python train.py --num_key_value_heads=2 --positions="rope" --schedule="wsd" --decay_fraction=0.936 --doc_mask=false
Each number is 50 + 10 x the weight over the matrix's rms, rounded and kept within 0 to 99. Layers, rows and columns count from 0.

# q: layer 6 attention query, 64x64, rms 0.171, rows 0-31, columns 0-63
# k: layer 6 attention key, 64x64, rms 0.172, rows 0-31, columns 0-63
# v: layer 6 attention value, 64x64, rms 0.0989, rows 0-20, columns 0-63
# o: layer 6 attention output (transposed), 64x64, rms 0.0909, rows 0-19, columns 0-63
q0:39 64 43 52 53 42 21 40 46 58 62 70 60 51 55 54 61 50 43 57 52 55 44 52 53 50 42 51 49 41 64 44 57 61 42 51 37 37 35 76 51 40 28 45 58 59 51 44 62 33 50 48 40 41 66 36 61 41 42 48 39 46 48 53
k0:49 28 37 52 61 49 64 66 68 61 38 37 70 74 42 33 50 51 81 58 36 47 44 39 59 61 57 37 26 35 68 42 41 62 30 24 56 68 50 33 57 55 61 62 54 45 40 66 46 39 50 56 61 56 64 66 62 41 57 40 30 59 60 47
q1:37 74 63 47 44 55 45 63 56 58 62 58 59 26 31 46 71 53 44 60 64 63 60 61 57 57 38 40 38 29 53 69 62 64 28 52 52 41 33 42 48 28 33 46 57 57 31 37 75 31 67 43 35 49 66 44 54 28 39 38 38 33 42 49
k1:59 29 41 51 56 48 57 51 53 55 30 41 50 66 44 51 55 49 64 56 27 31 63 40 53 43 53 28 55 34 76 53 39 43 54 34 54 67 37 41 51 46 51 71 61 38 53 75 41 44 43 61 60 59 50 60 49 51 57 50 39 56 55 44
q2:40 65 64 54 35 56 48 61 53 58 44 40 56 50 46 45 61 52 45 56 69 41 67 51 55 40 53 44 52 45 63 61 63 48 49 54 43 50 47 37 37 36 47 47 33 43 38 40 61 42 61 38 47 51 52 43 55 46 38 33 47 50 44 42
k2:54 38 41 55 58 51 58 51 56 48 48 40 54 74 45 41 39 58 76 64 32 45 57 42 48 61 55 43 48 28 69 53 48 51 47 28 44 64 45 47 50 43 55 60 49 39 64 58 52 44 50 55 57 52 53 48 48 60 48 44 43 65 67 36
q3:40 55 49 38 35 76 55 52 45 55 40 52 39 35 66 51 65 45 53 71 63 52 71 60 56 48 58 68 48 54 47 53 53 40 34 44 47 25 58 37 31 35 36 36 40 27 47 33 54 52 74 37 35 68 46 42 65 46 46 31 33 37 31 44
k3:44 51 45 46 34 47 37 37 34 52 43 54 40 40 57 71 50 53 41 54 52 45 43 54 50 31 72 72 57 73 34 45 51 50 63 55 36 42 52 57 44 48 47 33 28 44 46 58 48 62 55 46 38 61 43 54 44 55 53 40 42 36 36 40
q4:53 59 31 58 59 30 48 55 56 44 43 52 57 60 40 43 35 60 43 35 45 56 40 38 48 53 33 41 52 45 60 52 46 58 69 51 58 70 41 55 60 62 74 67 39 64 54 69 37 53 24 64 60 30 52 55 38 47 53 46 58 60 64 55
k4:57 49 41 54 65 50 62 62 80 45 54 39 53 68 39 24 40 59 57 52 47 57 52 44 57 65 47 28 46 35 70 62 53 50 38 48 56 64 51 44 45 62 47 62 52 54 58 58 47 47 43 63 59 27 62 33 58 51 52 44 49 55 66 66
q5:55 58 31 44 61 31 40 57 54 50 39 51 72 56 35 45 57 63 54 45 35 45 39 54 39 43 48 40 52 26 58 52 30 69 64 53 48 68 48 47 72 58 73 44 52 67 61 83 27 55 23 69 59 34 38 57 26 37 69 55 62 60 66 54
k5:41 68 51 34 51 41 45 78 74 54 48 31 68 60 43 46 57 57 57 49 58 56 45 62 53 54 31 43 39 37 63 55 43 65 42 47 64 49 55 42 54 44 60 59 47 64 27 61 60 26 52 65 48 40 51 51 48 32 47 45 42 49 67 64
q6:44 52 36 47 55 37 55 44 62 43 55 47 60 62 49 56 41 66 63 49 51 62 38 45 43 55 35 43 51 45 62 43 37 58 66 53 53 62 42 52 57 60 67 56 60 62 53 58 44 52 25 54 58 48 54 49 42 50 58 36 60 53 65 61
k6:51 58 58 43 56 54 61 63 53 49 56 56 53 65 45 27 53 65 55 48 62 51 61 58 49 66 31 32 32 29 59 61 43 66 47 36 54 54 54 36 57 44 64 58 44 64 48 43 44 37 56 58 48 44 55 46 49 42 44 43 51 43 69 58
q7:43 49 29 42 67 47 32 45 48 62 45 62 55 43 38 70 67 50 58 60 41 50 40 78 38 55 47 58 56 39 75 33 25 76 70 53 56 49 64 59 52 40 52 44 56 55 54 50 47 53 38 45 34 54 45 55 35 42 28 53 55 49 66 38
k7:36 57 49 44 33 45 55 65 69 51 32 44 63 42 58 51 55 52 65 59 60 45 63 60 58 54 44 49 49 71 41 53 48 68 36 35 45 58 52 33 42 33 49 51 54 53 44 55 58 28 64 36 31 69 53 55 61 38 45 47 31 66 37 40
q8:50 47 42 42 53 43 47 43 53 57 44 57 53 55 46 58 47 48 44 56 39 58 50 59 46 49 47 72 54 49 57 49 52 54 60 46 52 56 53 66 53 62 49 57 50 47 64 36 49 40 50 50 50 49 59 46 54 50 34 53 55 63 56 43
k8:47 48 49 45 49 32 64 53 43 41 38 50 53 50 48 27 46 51 62 59 43 30 63 55 47 52 31 39 51 58 47 44 42 58 43 43 52 74 33 53 55 38 36 64 56 48 56 59 57 29 53 43 55 49 49 53 63 47 44 50 55 70 50 39
q9:45 45 59 25 44 50 55 46 52 51 50 41 58 40 46 41 59 55 49 51 54 48 66 50 53 47 54 74 42 57 34 66 54 52 39 44 44 40 55 56 54 38 49 49 44 59 37 48 56 40 63 44 45 56 62 67 54 59 53 57 28 41 46 40
k9:40 45 50 45 33 50 50 49 50 54 42 26 51 30 60 27 56 61 55 56 45 37 60 52 61 57 51 44 65 59 51 46 57 54 47 55 57 53 52 51 47 44 44 42 64 41 56 73 59 52 49 32 59 53 54 64 61 54 67 46 51 46 50 31
q10:58 55 50 39 37 52 49 65 51 76 70 60 64 19 47 56 64 39 51 56 53 65 65 63 76 34 54 71 41 45 30 43 63 43 34 47 38 33 62 55 51 38 35 39 55 55 40 50 75 44 67 48 44 61 70 42 73 47 50 47 23 36 21 54
k10:50 50 57 58 40 54 41 50 49 47 37 47 46 41 59 48 58 42 57 56 47 48 65 51 49 54 48 54 55 48 49 40 57 44 41 51 43 54 45 46 44 34 40 51 45 43 56 65 53 44 57 32 53 50 53 61 53 49 51 48 39 41 40 46
q11:34 51 49 42 59 38 47 52 42 47 34 54 55 75 55 66 65 50 44 50 57 54 49 53 34 60 62 52 46 45 51 48 30 61 42 56 53 46 53 34 51 49 74 47 45 50 37 36 55 50 42 54 59 50 43 38 48 35 32 51 63 61 63 64
k11:52 66 60 49 43 34 41 58 56 62 72 54 47 54 49 55 46 43 42 52 61 57 53 52 65 48 62 57 44 54 36 36 41 46 48 68 52 41 39 61 49 59 51 51 59 56 39 29 38 38 48 56 46 51 55 41 48 48 36 42 44 45 40 61
q12:56 61 52 52 45 50 27 48 42 46 43 60 43 41 53 41 60 53 66 59 45 35 55 69 42 41 52 53 52 56 42 60 44 61 58 38 41 53 52 51 50 33 54 51 61 48 49 59 44 45 47 39 50 29 45 57 42 50 42 66 64 50 53 37
k12:47 50 51 41 47 59 52 44 39 54 50 74 51 58 26 46 41 54 45 47 41 48 36 64 62 43 28 70 45 60 50 43 35 60 66 46 35 47 57 70 48 65 55 31 52 56 68 51 48 47 46 52 39 53 58 47 52 41 47 52 41 66 55 52
q13:52 53 56 44 55 39 66 52 57 39 51 53 41 57 49 63 36 60 44 56 61 58 47 44 46 57 56 51 40 46 51 56 52 61 42 49 56 40 56 45 46 57 56 61 37 54 43 25 47 53 45 58 46 58 59 49 46 65 38 35 51 50 56 58
k13:51 50 51 59 44 55 45 54 63 61 58 40 47 48 60 56 49 46 40 52 66 55 54 53 51 50 59 40 46 38 49 63 48 39 41 59 65 44 57 49 43 42 44 53 55 51 37 39 46 59 50 48 53 59 43 40 53 55 39 38 51 34 52 55
q14:50 50 57 47 57 51 49 43 50 51 44 33 59 59 65 41 54 47 44 30 53 55 53 35 50 46 52 51 59 43 44 63 60 42 47 53 44 39 47 49 63 53 51 38 53 49 44 65 53 49 65 34 60 42 43 43 44 41 59 64 51 51 44 54
k14:39 58 59 51 57 45 45 43 52 40 44 25 47 47 50 35 54 51 48 50 49 53 65 48 52 49 68 37 64 58 48 31 48 50 54 62 51 41 37 49 64 50 52 53 70 39 65 56 55 63 57 59 59 44 55 58 44 69 47 57 53 46 48 41
q15:34 43 54 61 48 57 61 46 60 50 46 52 50 64 47 61 52 51 37 44 58 61 54 41 44 56 55 42 48 47 58 56 49 52 40 55 53 42 50 41 43 60 55 55 50 49 50 44 53 54 58 58 47 64 41 55 61 49 42 52 45 43 54 56
k15:55 54 55 58 49 46 56 57 52 47 51 56 48 36 67 65 50 53 49 50 59 55 50 42 51 54 59 34 48 46 57 43 51 47 36 49 57 54 52 43 48 46 38 62 55 45 43 36 52 43 62 48 44 54 43 44 49 67 51 44 59 45 44 59
q16:63 29 47 50 62 53 49 35 38 38 44 55 39 60 63 44 39 59 46 41 24 49 32 32 37 46 49 61 60 66 33 38 49 42 70 55 64 61 64 55 56 73 64 63 56 41 64 68 28 71 34 64 67 40 64 68 44 61 80 57 56 53 47 47
k16:44 38 48 59 53 57 44 32 48 64 46 55 41 46 55 47 54 56 58 39 52 44 58 46 33 38 56 57 48 51 54 43 58 39 65 57 36 61 40 61 49 32 49 54 57 43 53 69 40 51 65 55 45 49 47 43 35 54 53 60 45 41 43 43
q17:42 40 46 45 54 54 42 48 38 65 60 48 50 45 60 61 47 45 43 48 45 49 43 41 50 44 50 50 54 61 47 31 55 49 52 53 55 27 62 47 47 53 64 54 54 60 48 48 51 64 52 60 46 56 65 62 45 65 60 61 40 35 54 55
k17:40 59 51 51 42 52 25 39 36 65 54 54 43 34 64 80 65 67 36 55 60 41 36 57 34 44 48 77 54 72 36 42 59 50 62 64 37 47 50 66 45 38 49 31 47 45 52 44 51 56 47 51 39 57 50 55 45 50 47 54 43 46 45 50
q18:42 67 42 49 43 38 35 65 60 57 51 55 49 37 48 60 63 47 52 66 48 59 61 62 55 48 45 47 39 31 63 67 58 42 45 54 46 46 41 50 58 27 42 40 59 44 48 49 46 41 57 53 50 49 51 53 50 34 49 49 41 36 57 54
k18:40 60 50 62 41 56 37 38 48 49 49 43 41 36 60 66 49 40 45 58 64 46 44 47 37 39 55 52 66 60 52 46 55 43 59 69 46 52 32 55 50 49 50 39 54 39 58 53 59 50 64 40 37 55 54 55 56 48 58 31 39 39 45 48
q19:43 37 14 56 43 56 43 48 40 68 50 54 37 37 56 71 41 49 47 61 47 50 57 57 55 52 48 57 49 51 59 48 54 34 53 53 67 36 57 51 33 40 42 54 42 41 43 54 38 56 44 65 43 52 55 56 55 62 35 50 45 36 45 51
k19:49 54 54 61 47 55 49 34 42 43 53 60 22 42 62 67 47 41 38 59 56 62 43 35 48 41 52 60 50 68 41 42 70 37 45 64 42 42 46 51 35 46 36 41 50 35 60 30 49 58 62 42 45 61 59 55 56 63 50 43 59 36 36 51
q20:64 73 48 49 65 38 54 51 47 37 46 55 69 55 36 39 63 54 42 46 41 56 40 51 22 36 47 37 52 29 61 50 49 58 60 48 37 74 31 57 69 57 57 50 51 58 61 68 51 47 26 48 74 34 42 53 39 46 63 64 62 60 70 47
k20:49 65 52 37 51 43 49 78 70 60 39 41 77 58 42 39 59 55 46 44 56 50 51 60 54 62 42 55 32 40 48 57 48 58 47 43 60 49 63 37 69 42 70 56 45 72 34 56 54 40 43 61 49 39 44 41 46 30 47 55 47 53 64 66
q21:52 72 57 43 46 50 53 51 38 48 46 54 59 39 48 60 73 50 46 50 49 51 49 53 44 41 62 49 52 43 48 53 61 45 41 57 45 52 51 40 56 52 51 36 42 57 55 54 63 45 57 38 40 52 38 43 48 44 59 49 47 44 52 44
k21:46 69 56 33 44 39 32 53 53 58 60 48 67 39 57 59 53 47 43 47 53 56 42 62 61 41 61 70 52 58 30 55 56 53 48 53 53 34 46 41 43 39 53 23 37 57 27 60 55 34 54 52 36 63 36 46 37 47 56 52 44 55 42 59
q22:60 58 44 46 59 43 37 51 44 43 44 45 71 72 52 47 44 54 61 36 45 52 33 40 39 48 41 50 58 44 55 49 53 46 51 61 45 78 52 63 52 74 70 51 47 72 55 82 43 44 38 52 55 41 39 44 39 40 71 59 58 64 58 57
k22:54 52 45 50 62 46 47 64 62 65 49 44 68 54 40 40 53 58 53 39 44 61 45 51 51 71 45 40 41 31 56 57 46 56 42 42 58 54 52 43 63 48 56 59 53 61 31 58 57 37 49 71 48 35 44 39 40 53 49 43 47 56 59 63
q23:51 45 31 50 66 27 59 53 53 36 46 55 53 63 51 47 40 56 66 44 46 45 33 44 45 54 40 44 57 44 46 38 36 67 63 53 52 73 38 44 58 67 63 58 44 60 56 70 37 40 32 53 56 30 42 46 32 35 65 48 60 64 66 61
k23:52 54 44 44 62 38 54 63 51 54 52 52 56 73 34 45 51 55 53 36 48 49 39 55 55 66 45 45 40 27 49 54 40 65 47 47 46 52 54 41 59 60 61 63 40 70 38 38 54 35 37 69 49 45 44 35 35 36 31 54 51 66 68 71
q24:52 47 41 45 63 33 55 45 49 46 40 60 26 69 46 46 22 71 39 49 51 40 34 44 35 51 51 34 62 52 54 37 40 68 78 53 54 54 41 53 52 68 68 66 52 48 67 24 43 66 30 60 62 28 50 43 39 57 40 41 69 71 69 60
k24:52 44 50 42 67 40 64 56 42 50 47 55 44 73 37 47 47 49 43 35 53 51 48 52 54 55 40 34 35 32 46 58 37 54 54 52 68 44 52 39 58 52 57 65 41 62 41 21 49 55 44 73 66 51 45 33 38 52 30 48 63 60 73 64
q25:37 48 66 30 57 31 54 45 56 43 45 40 52 76 37 42 41 52 43 48 46 49 34 56 50 67 35 47 42 39 50 42 33 71 63 65 52 50 37 44 67 69 62 64 43 40 52 27 62 42 34 53 69 35 34 32 43 46 18 37 78 78 73 45
k25:57 55 49 49 59 41 51 56 53 38 54 50 42 82 38 31 41 50 52 54 51 42 51 55 52 56 54 36 45 32 53 52 22 55 53 63 59 49 26 46 69 54 69 64 46 52 55 04 40 42 43 62 58 36 51 37 44 47 06 42 55 54 78 55
q26:57 48 38 46 43 36 41 58 46 54 54 53 31 43 49 43 42 54 65 65 39 38 50 53 51 54 52 52 55 53 55 43 43 60 69 46 49 66 43 71 51 51 44 42 61 49 59 43 39 45 45 55 57 36 59 47 42 53 52 56 54 53 53 38
k26:51 39 49 42 77 42 68 48 37 41 21 59 53 85 14 13 54 55 67 41 35 26 59 57 44 58 18 34 34 40 58 65 34 71 60 54 58 57 53 42 60 58 57 65 35 55 48 36 52 43 27 42 60 36 36 63 40 35 37 49 56 74 75 37
q27:36 55 61 51 52 46 61 70 47 34 49 38 52 50 54 25 42 57 64 53 53 32 53 49 66 46 49 51 48 47 53 40 56 52 57 59 48 56 55 53 59 43 38 51 50 51 32 63 50 63 48 55 47 60 47 45 40 53 57 36 46 42 37 53
k27:62 37 47 35 35 56 45 52 56 56 58 46 56 35 61 36 57 39 47 58 48 41 45 43 59 36 59 75 54 58 51 65 55 50 47 46 46 50 63 56 37 49 50 37 60 47 47 53 46 58 50 53 51 47 36 54 58 38 65 57 42 32 52 37
q28:43 51 42 59 43 46 59 45 49 57 52 59 53 41 42 57 55 45 54 48 45 44 59 54 47 42 61 55 56 50 48 36 41 32 49 57 40 48 49 45 47 60 60 40 65 47 56 50 55 51 47 47 51 52 46 46 61 44 37 46 52 53 54 49
k28:53 44 59 49 53 43 55 50 38 49 44 68 41 62 35 47 47 43 63 49 44 54 45 50 57 52 54 63 39 41 41 43 58 58 52 42 41 54 44 50 46 53 54 55 40 52 40 42 45 39 49 65 44 52 44 52 37 43 51 42 44 56 51 58
q29:47 55 59 53 56 56 61 54 67 48 67 59 35 53 44 50 40 45 38 49 60 62 52 37 46 59 48 49 40 40 40 41 45 60 47 51 47 38 40 37 54 54 39 74 30 48 50 30 65 57 46 54 46 56 54 44 40 63 45 45 51 43 48 45
k29:51 49 48 67 46 69 36 54 56 56 48 33 49 39 65 62 58 46 40 47 73 43 56 47 47 50 61 36 55 46 44 66 60 36 43 60 54 52 61 33 36 38 44 58 63 40 48 50 52 59 64 33 35 51 56 47 54 55 48 50 41 38 52 59
q30:51 43 57 44 57 46 69 45 61 45 51 55 45 62 41 69 39 56 38 43 61 56 42 37 58 57 53 48 40 43 50 41 51 49 33 54 49 39 45 35 44 61 51 58 34 42 47 21 52 51 47 65 43 69 53 43 53 58 43 32 52 49 52 65
k30:59 56 53 66 47 49 44 60 65 51 63 38 51 42 73 63 52 41 43 55 68 51 64 46 48 53 65 33 49 29 50 59 64 35 33 62 65 49 48 35 44 39 44 56 51 37 40 35 49 55 62 50 45 56 51 41 53 63 41 46 50 26 43 51
q31:45 51 57 46 54 46 61 49 51 60 62 40 66 46 41 58 56 34 32 41 50 58 52 48 52 58 45 36 47 29 50 30 55 42 46 65 49 51 50 37 49 61 51 55 41 42 56 35 70 51 42 50 55 56 49 42 57 56 46 41 47 55 46 40
k31:67 56 58 68 46 47 41 51 60 46 49 39 44 48 66 59 57 38 53 46 72 47 49 46 28 54 59 53 59 56 44 53 53 48 45 47 40 63 37 43 46 30 57 68 34 53 43 39 48 37 68 44 50 42 56 52 49 44 42 52 42 56 44 49
v0:31 26 45 44 35 42 62 43 43 38 39 52 41 57 43 53 32 68 39 70 34 27 50 53 51 69 49 58 49 70 50 34 39 45 52 41 43 52 48 56 45 55 59 59 56 39 65 55 16 53 50 50 61 47 40 69 60 53 38 37 64 73 32 50
o0:54 61 42 51 44 45 42 63 60 54 53 47 56 09 30 54 47 58 31 67 61 64 34 39 51 53 51 29 63 39 35 45 56 55 54 64 78 39 53 36 48 44 48 28 31 48 58 28 57 48 46 45 50 60 78 48 54 65 37 39 60 37 67 56
v1:68 44 68 55 47 49 62 44 51 41 69 50 57 49 51 61 47 56 42 36 70 67 59 49 34 40 41 58 47 40 44 65 51 45 52 60 52 56 45 33 67 39 42 39 47 59 65 52 43 74 60 44 73 56 51 52 50 45 44 56 54 36 64 26
o1:44 49 44 56 43 47 42 45 50 39 53 63 25 73 58 38 53 48 43 57 44 31 31 67 60 39 52 47 44 46 58 43 29 57 52 30 32 43 62 65 48 54 56 55 42 57 48 24 49 47 47 55 45 49 38 62 51 57 33 56 51 71 27 55
v2:50 56 47 61 55 55 65 64 54 49 39 61 53 53 48 66 35 80 62 45 46 37 60 52 31 46 42 61 49 46 50 41 52 51 58 38 41 40 54 50 37 43 48 65 42 47 51 48 29 51 53 60 53 61 39 71 57 55 45 61 51 49 48 41
o2:44 54 43 53 49 51 47 35 47 41 60 40 49 45 46 48 55 35 42 56 56 58 49 55 58 46 44 40 44 35 59 52 49 49 36 44 63 63 39 69 43 51 47 40 46 61 50 50 62 51 51 41 61 59 55 30 45 62 43 48 57 62 64 65
v3:48 60 34 47 51 53 51 68 66 40 59 65 74 51 36 47 58 65 85 57 61 34 38 70 39 49 50 44 38 53 54 57 50 55 63 40 52 47 62 40 43 48 51 40 32 45 33 54 64 26 43 46 45 62 54 45 56 38 45 35 31 51 50 46
o3:47 54 72 53 57 64 46 40 24 61 45 27 59 65 58 52 47 23 40 45 33 65 80 50 62 54 63 54 59 49 48 67 59 45 32 51 34 59 43 44 48 50 55 62 79 46 39 86 44 58 48 53 38 41 40 42 34 48 62 72 53 63 50 45
v4:26 58 46 43 50 37 46 40 52 38 55 62 51 50 63 31 69 54 49 56 48 48 37 55 40 35 54 53 53 51 53 38 43 70 58 40 43 37 65 53 57 43 54 37 44 51 44 47 52 36 46 41 33 56 65 71 46 53 42 64 46 38 50 23
o4:47 54 69 47 48 58 40 54 47 59 46 49 53 67 47 77 44 46 45 37 49 65 53 36 64 56 57 43 27 61 56 46 59 37 49 49 39 46 50 44 40 66 63 62 45 55 41 47 58 54 52 61 52 62 40 35 52 40 52 43 35 52 29 69
v5:74 52 48 39 48 32 62 51 49 65 59 35 50 53 43 39 49 42 48 58 46 58 53 51 41 48 44 57 47 56 42 49 47 40 61 25 53 47 55 53 49 54 35 54 63 29 64 50 51 58 40 55 56 55 33 45 53 30 47 50 58 46 57 40
o5:34 50 47 73 47 53 44 54 59 44 54 56 47 35 33 50 44 54 48 47 45 55 50 45 56 53 46 58 51 44 47 54 40 52 43 67 53 41 53 43 55 45 62 41 53 52 55 41 50 39 56 41 38 53 49 67 49 63 41 35 40 67 55 55
v6:41 35 37 52 61 33 44 50 55 39 36 43 48 46 61 49 50 79 49 57 43 58 58 61 36 47 29 63 56 60 50 47 42 57 58 28 58 39 53 56 55 31 70 38 47 57 31 51 45 32 45 49 53 72 33 49 46 50 40 43 73 45 56 43
o6:42 63 66 55 56 60 67 48 50 45 60 48 71 48 32 65 56 30 39 41 54 48 43 42 69 53 54 30 54 47 63 59 63 54 56 55 49 64 47 41 33 63 57 62 49 50 40 32 40 65 68 60 58 46 67 31 50 60 43 56 42 78 47 51
v7:47 45 55 49 54 40 47 34 40 50 70 50 48 56 39 51 30 35 49 47 35 37 61 48 65 53 63 40 45 55 48 56 54 30 46 57 41 49 37 50 37 56 34 62 41 47 76 50 59 49 45 53 79 38 46 55 61 53 52 55 48 61 46 54
o7:50 47 37 47 45 45 47 64 54 49 38 51 29 31 52 49 40 59 45 71 61 46 41 43 40 42 56 54 67 51 18 40 36 47 40 55 73 36 53 59 63 30 44 43 55 38 55 41 45 42 51 36 38 54 59 51 56 61 52 38 62 37 60 52
v8:56 55 42 27 46 27 54 50 61 54 59 33 42 50 59 30 39 36 35 56 33 48 42 51 62 35 53 54 55 52 44 62 61 41 52 48 64 43 58 38 64 60 48 56 49 43 67 52 54 44 41 63 61 40 59 46 52 67 57 55 43 55 59 36
o8:42 54 60 60 48 61 48 58 58 48 40 60 42 35 26 50 53 64 55 60 45 48 59 41 46 54 64 49 49 48 48 60 32 42 44 59 48 36 34 38 29 36 50 45 58 38 47 51 65 38 55 39 41 57 37 52 58 51 60 45 50 45 38 51
v9:70 38 33 37 48 58 55 56 46 51 63 39 53 56 48 51 47 46 55 38 48 34 57 56 60 53 50 41 47 55 60 77 54 53 48 47 77 55 51 39 46 56 55 51 46 48 48 49 51 34 53 63 60 53 63 54 61 50 51 26 44 45 57 68
o9:55 55 51 63 63 46 60 52 41 50 33 43 60 39 42 41 47 50 52 51 36 54 64 60 50 54 59 49 60 38 32 50 41 47 37 54 32 58 44 45 49 40 44 59 73 39 51 62 44 53 51 42 52 46 36 42 44 50 61 70 62 64 55 31
v10:41 57 65 56 50 32 34 38 35 46 60 62 45 52 55 26 61 50 43 45 73 58 39 49 24 37 46 59 42 46 51 41 65 57 56 46 28 46 53 62 51 55 54 29 41 45 45 44 49 53 58 35 22 50 58 61 48 56 57 57 52 32 55 29
o10:40 48 57 40 50 61 42 52 55 50 38 54 50 82 62 79 38 47 53 37 49 54 39 57 65 48 56 54 33 64 58 37 48 40 50 39 39 41 54 56 44 48 68 54 27 77 59 36 57 61 42 51 56 58 38 45 45 44 44 36 34 40 35 67
v11:44 54 38 60 48 41 64 46 41 36 43 60 58 34 39 44 55 46 71 57 52 34 59 54 36 50 45 41 51 51 58 42 55 65 48 50 51 44 65 58 46 52 33 36 41 63 44 47 82 64 47 38 54 61 57 44 53 41 42 61 51 60 53 51
o11:59 60 53 45 37 49 46 53 45 69 63 31 45 67 59 43 45 50 40 46 48 62 60 44 62 49 52 48 54 40 29 53 50 39 22 65 54 58 50 50 45 56 57 64 52 50 48 57 49 24 50 69 62 53 53 39 39 52 46 55 63 45 48 52
v12:63 60 58 56 46 63 39 35 43 60 57 43 46 55 47 46 70 42 50 47 59 72 52 48 28 52 55 57 47 49 61 40 49 46 39 41 33 49 40 48 45 49 51 25 46 39 38 53 36 43 51 47 44 51 57 55 53 46 44 35 51 42 53 54
o12:44 37 56 50 56 44 52 59 45 50 55 63 54 56 64 58 34 52 55 37 45 47 40 66 62 52 41 54 41 61 54 40 52 52 68 46 51 40 61 59 65 50 57 58 50 66 71 44 51 69 46 44 43 49 45 61 36 46 55 45 58 46 48 51
v13:56 64 36 39 44 54 31 54 78 54 59 43 50 55 38 49 57 60 48 56 46 71 61 48 36 55 35 53 50 53 63 55 52 51 51 40 67 54 52 54 55 61 63 55 62 32 25 56 39 46 57 71 27 60 42 38 55 49 43 18 63 39 55 63
o13:53 54 61 76 55 53 62 54 42 45 44 57 72 26 46 36 63 51 61 33 46 42 49 50 58 66 34 51 58 48 74 54 58 42 66 61 42 53 31 43 50 51 60 52 52 62 69 77 50 67 46 41 58 36 50 54 40 53 56 51 41 61 45 40
v14:61 63 52 49 48 36 52 61 59 40 42 64 47 44 51 45 42 65 41 53 49 61 62 59 30 28 54 66 39 48 50 37 55 53 40 43 65 47 48 42 60 39 46 39 51 66 53 48 30 64 69 50 47 50 51 44 40 50 46 49 40 44 59 47
o14:39 51 56 61 48 58 68 42 50 45 69 48 58 60 57 61 59 44 58 44 53 43 50 55 68 64 45 36 46 47 68 58 40 50 54 39 46 54 42 49 48 58 63 58 38 49 45 44 60 49 41 57 65 50 41 58 57 50 25 64 52 53 42 51
v15:65 55 51 52 50 53 45 63 52 67 45 56 43 42 49 68 59 46 50 43 36 48 45 43 64 42 59 72 38 49 39 33 55 48 40 40 43 54 39 42 46 56 55 65 53 51 47 48 34 55 43 61 45 46 60 40 42 45 49 40 47 55 33 57
o15:48 41 49 47 52 45 51 41 55 45 55 54 65 44 45 45 48 49 55 46 69 41 57 68 43 58 34 56 56 58 58 59 54 56 52 60 64 50 46 61 68 44 40 40 44 44 53 54 55 55 40 37 52 43 39 61 58 46 41 65 33 41 70 48
v16:54 41 66 51 55 63 34 63 44 65 81 45 47 50 61 54 37 36 34 36 56 67 32 37 55 45 46 52 49 41 33 58 54 41 52 54 36 59 35 42 51 46 53 49 56 41 45 53 44 52 46 57 47 30 38 46 41 52 58 54 53 33 44 40
o16:41 49 48 45 61 49 53 39 59 30 39 68 39 62 54 51 53 54 64 60 48 28 40 63 36 42 57 69 42 69 71 46 43 55 60 35 50 36 64 65 63 45 43 36 39 57 58 44 43 63 53 33 36 52 44 66 64 43 65 35 31 51 50 54
v17:63 53 43 62 56 54 62 37 48 45 37 56 42 55 40 63 60 54 58 53 49 52 60 63 44 46 41 61 48 53 47 39 46 49 47 43 59 43 52 54 45 37 43 36 55 52 48 52 55 57 49 39 60 56 50 45 47 41 45 57 46 61 51 55
o17:35 45 39 42 42 52 56 46 51 52 69 47 47 45 56 51 47 43 42 54 51 51 50 50 64 55 43 35 54 51 46 50 58 53 46 57 58 60 53 57 46 55 51 68 55 52 40 49 47 47 49 57 60 47 58 55 37 60 48 60 55 58 58 53
v18:66 72 46 47 59 66 31 35 63 50 68 51 51 63 41 38 60 34 50 48 62 65 57 50 37 46 53 53 51 50 52 53 38 55 46 50 50 40 46 35 45 48 53 40 53 50 46 51 42 49 57 55 52 56 76 51 52 61 53 48 46 36 58 55
o18:49 44 55 54 48 45 55 61 38 50 50 60 35 56 65 49 47 60 60 48 41 45 47 60 68 53 47 43 41 47 56 43 45 43 63 51 41 42 45 56 57 52 61 66 58 53 63 58 56 67 43 52 48 44 32 53 46 46 67 49 53 57 40 45
v19:59 64 46 71 52 55 55 53 55 53 51 66 57 48 46 59 60 45 63 50 75 55 44 44 54 51 68 52 44 40 65 44 58 47 31 50 28 60 41 34 49 48 53 36 50 51 52 46 50 49 62 46 51 52 76 42 43 53 51 49 35 47 49 48
o19:50 38 49 37 47 54 47 45 34 62 58 49 54 64 71 41 39 34 59 37 47 48 52 73 42 48 48 58 48 47 48 49 36 54 59 41 50 42 56 61 60 54 46 57 51 57 56 54 47 61 43 50 40 45 32 60 50 40 51 53 56 46 54 50
v20:60 54 54 55 52 45 46 54 52 51 44 72 48 53 56 59 57 82 69 58 55 59 55 61 41 42 54 54 42 40 44 41 46 52 44 44 43 43 41 65 41 38 50 38 57 51 51 47 43 47 56 46 52 64 40 58 55 51 44 50 43 54 51 55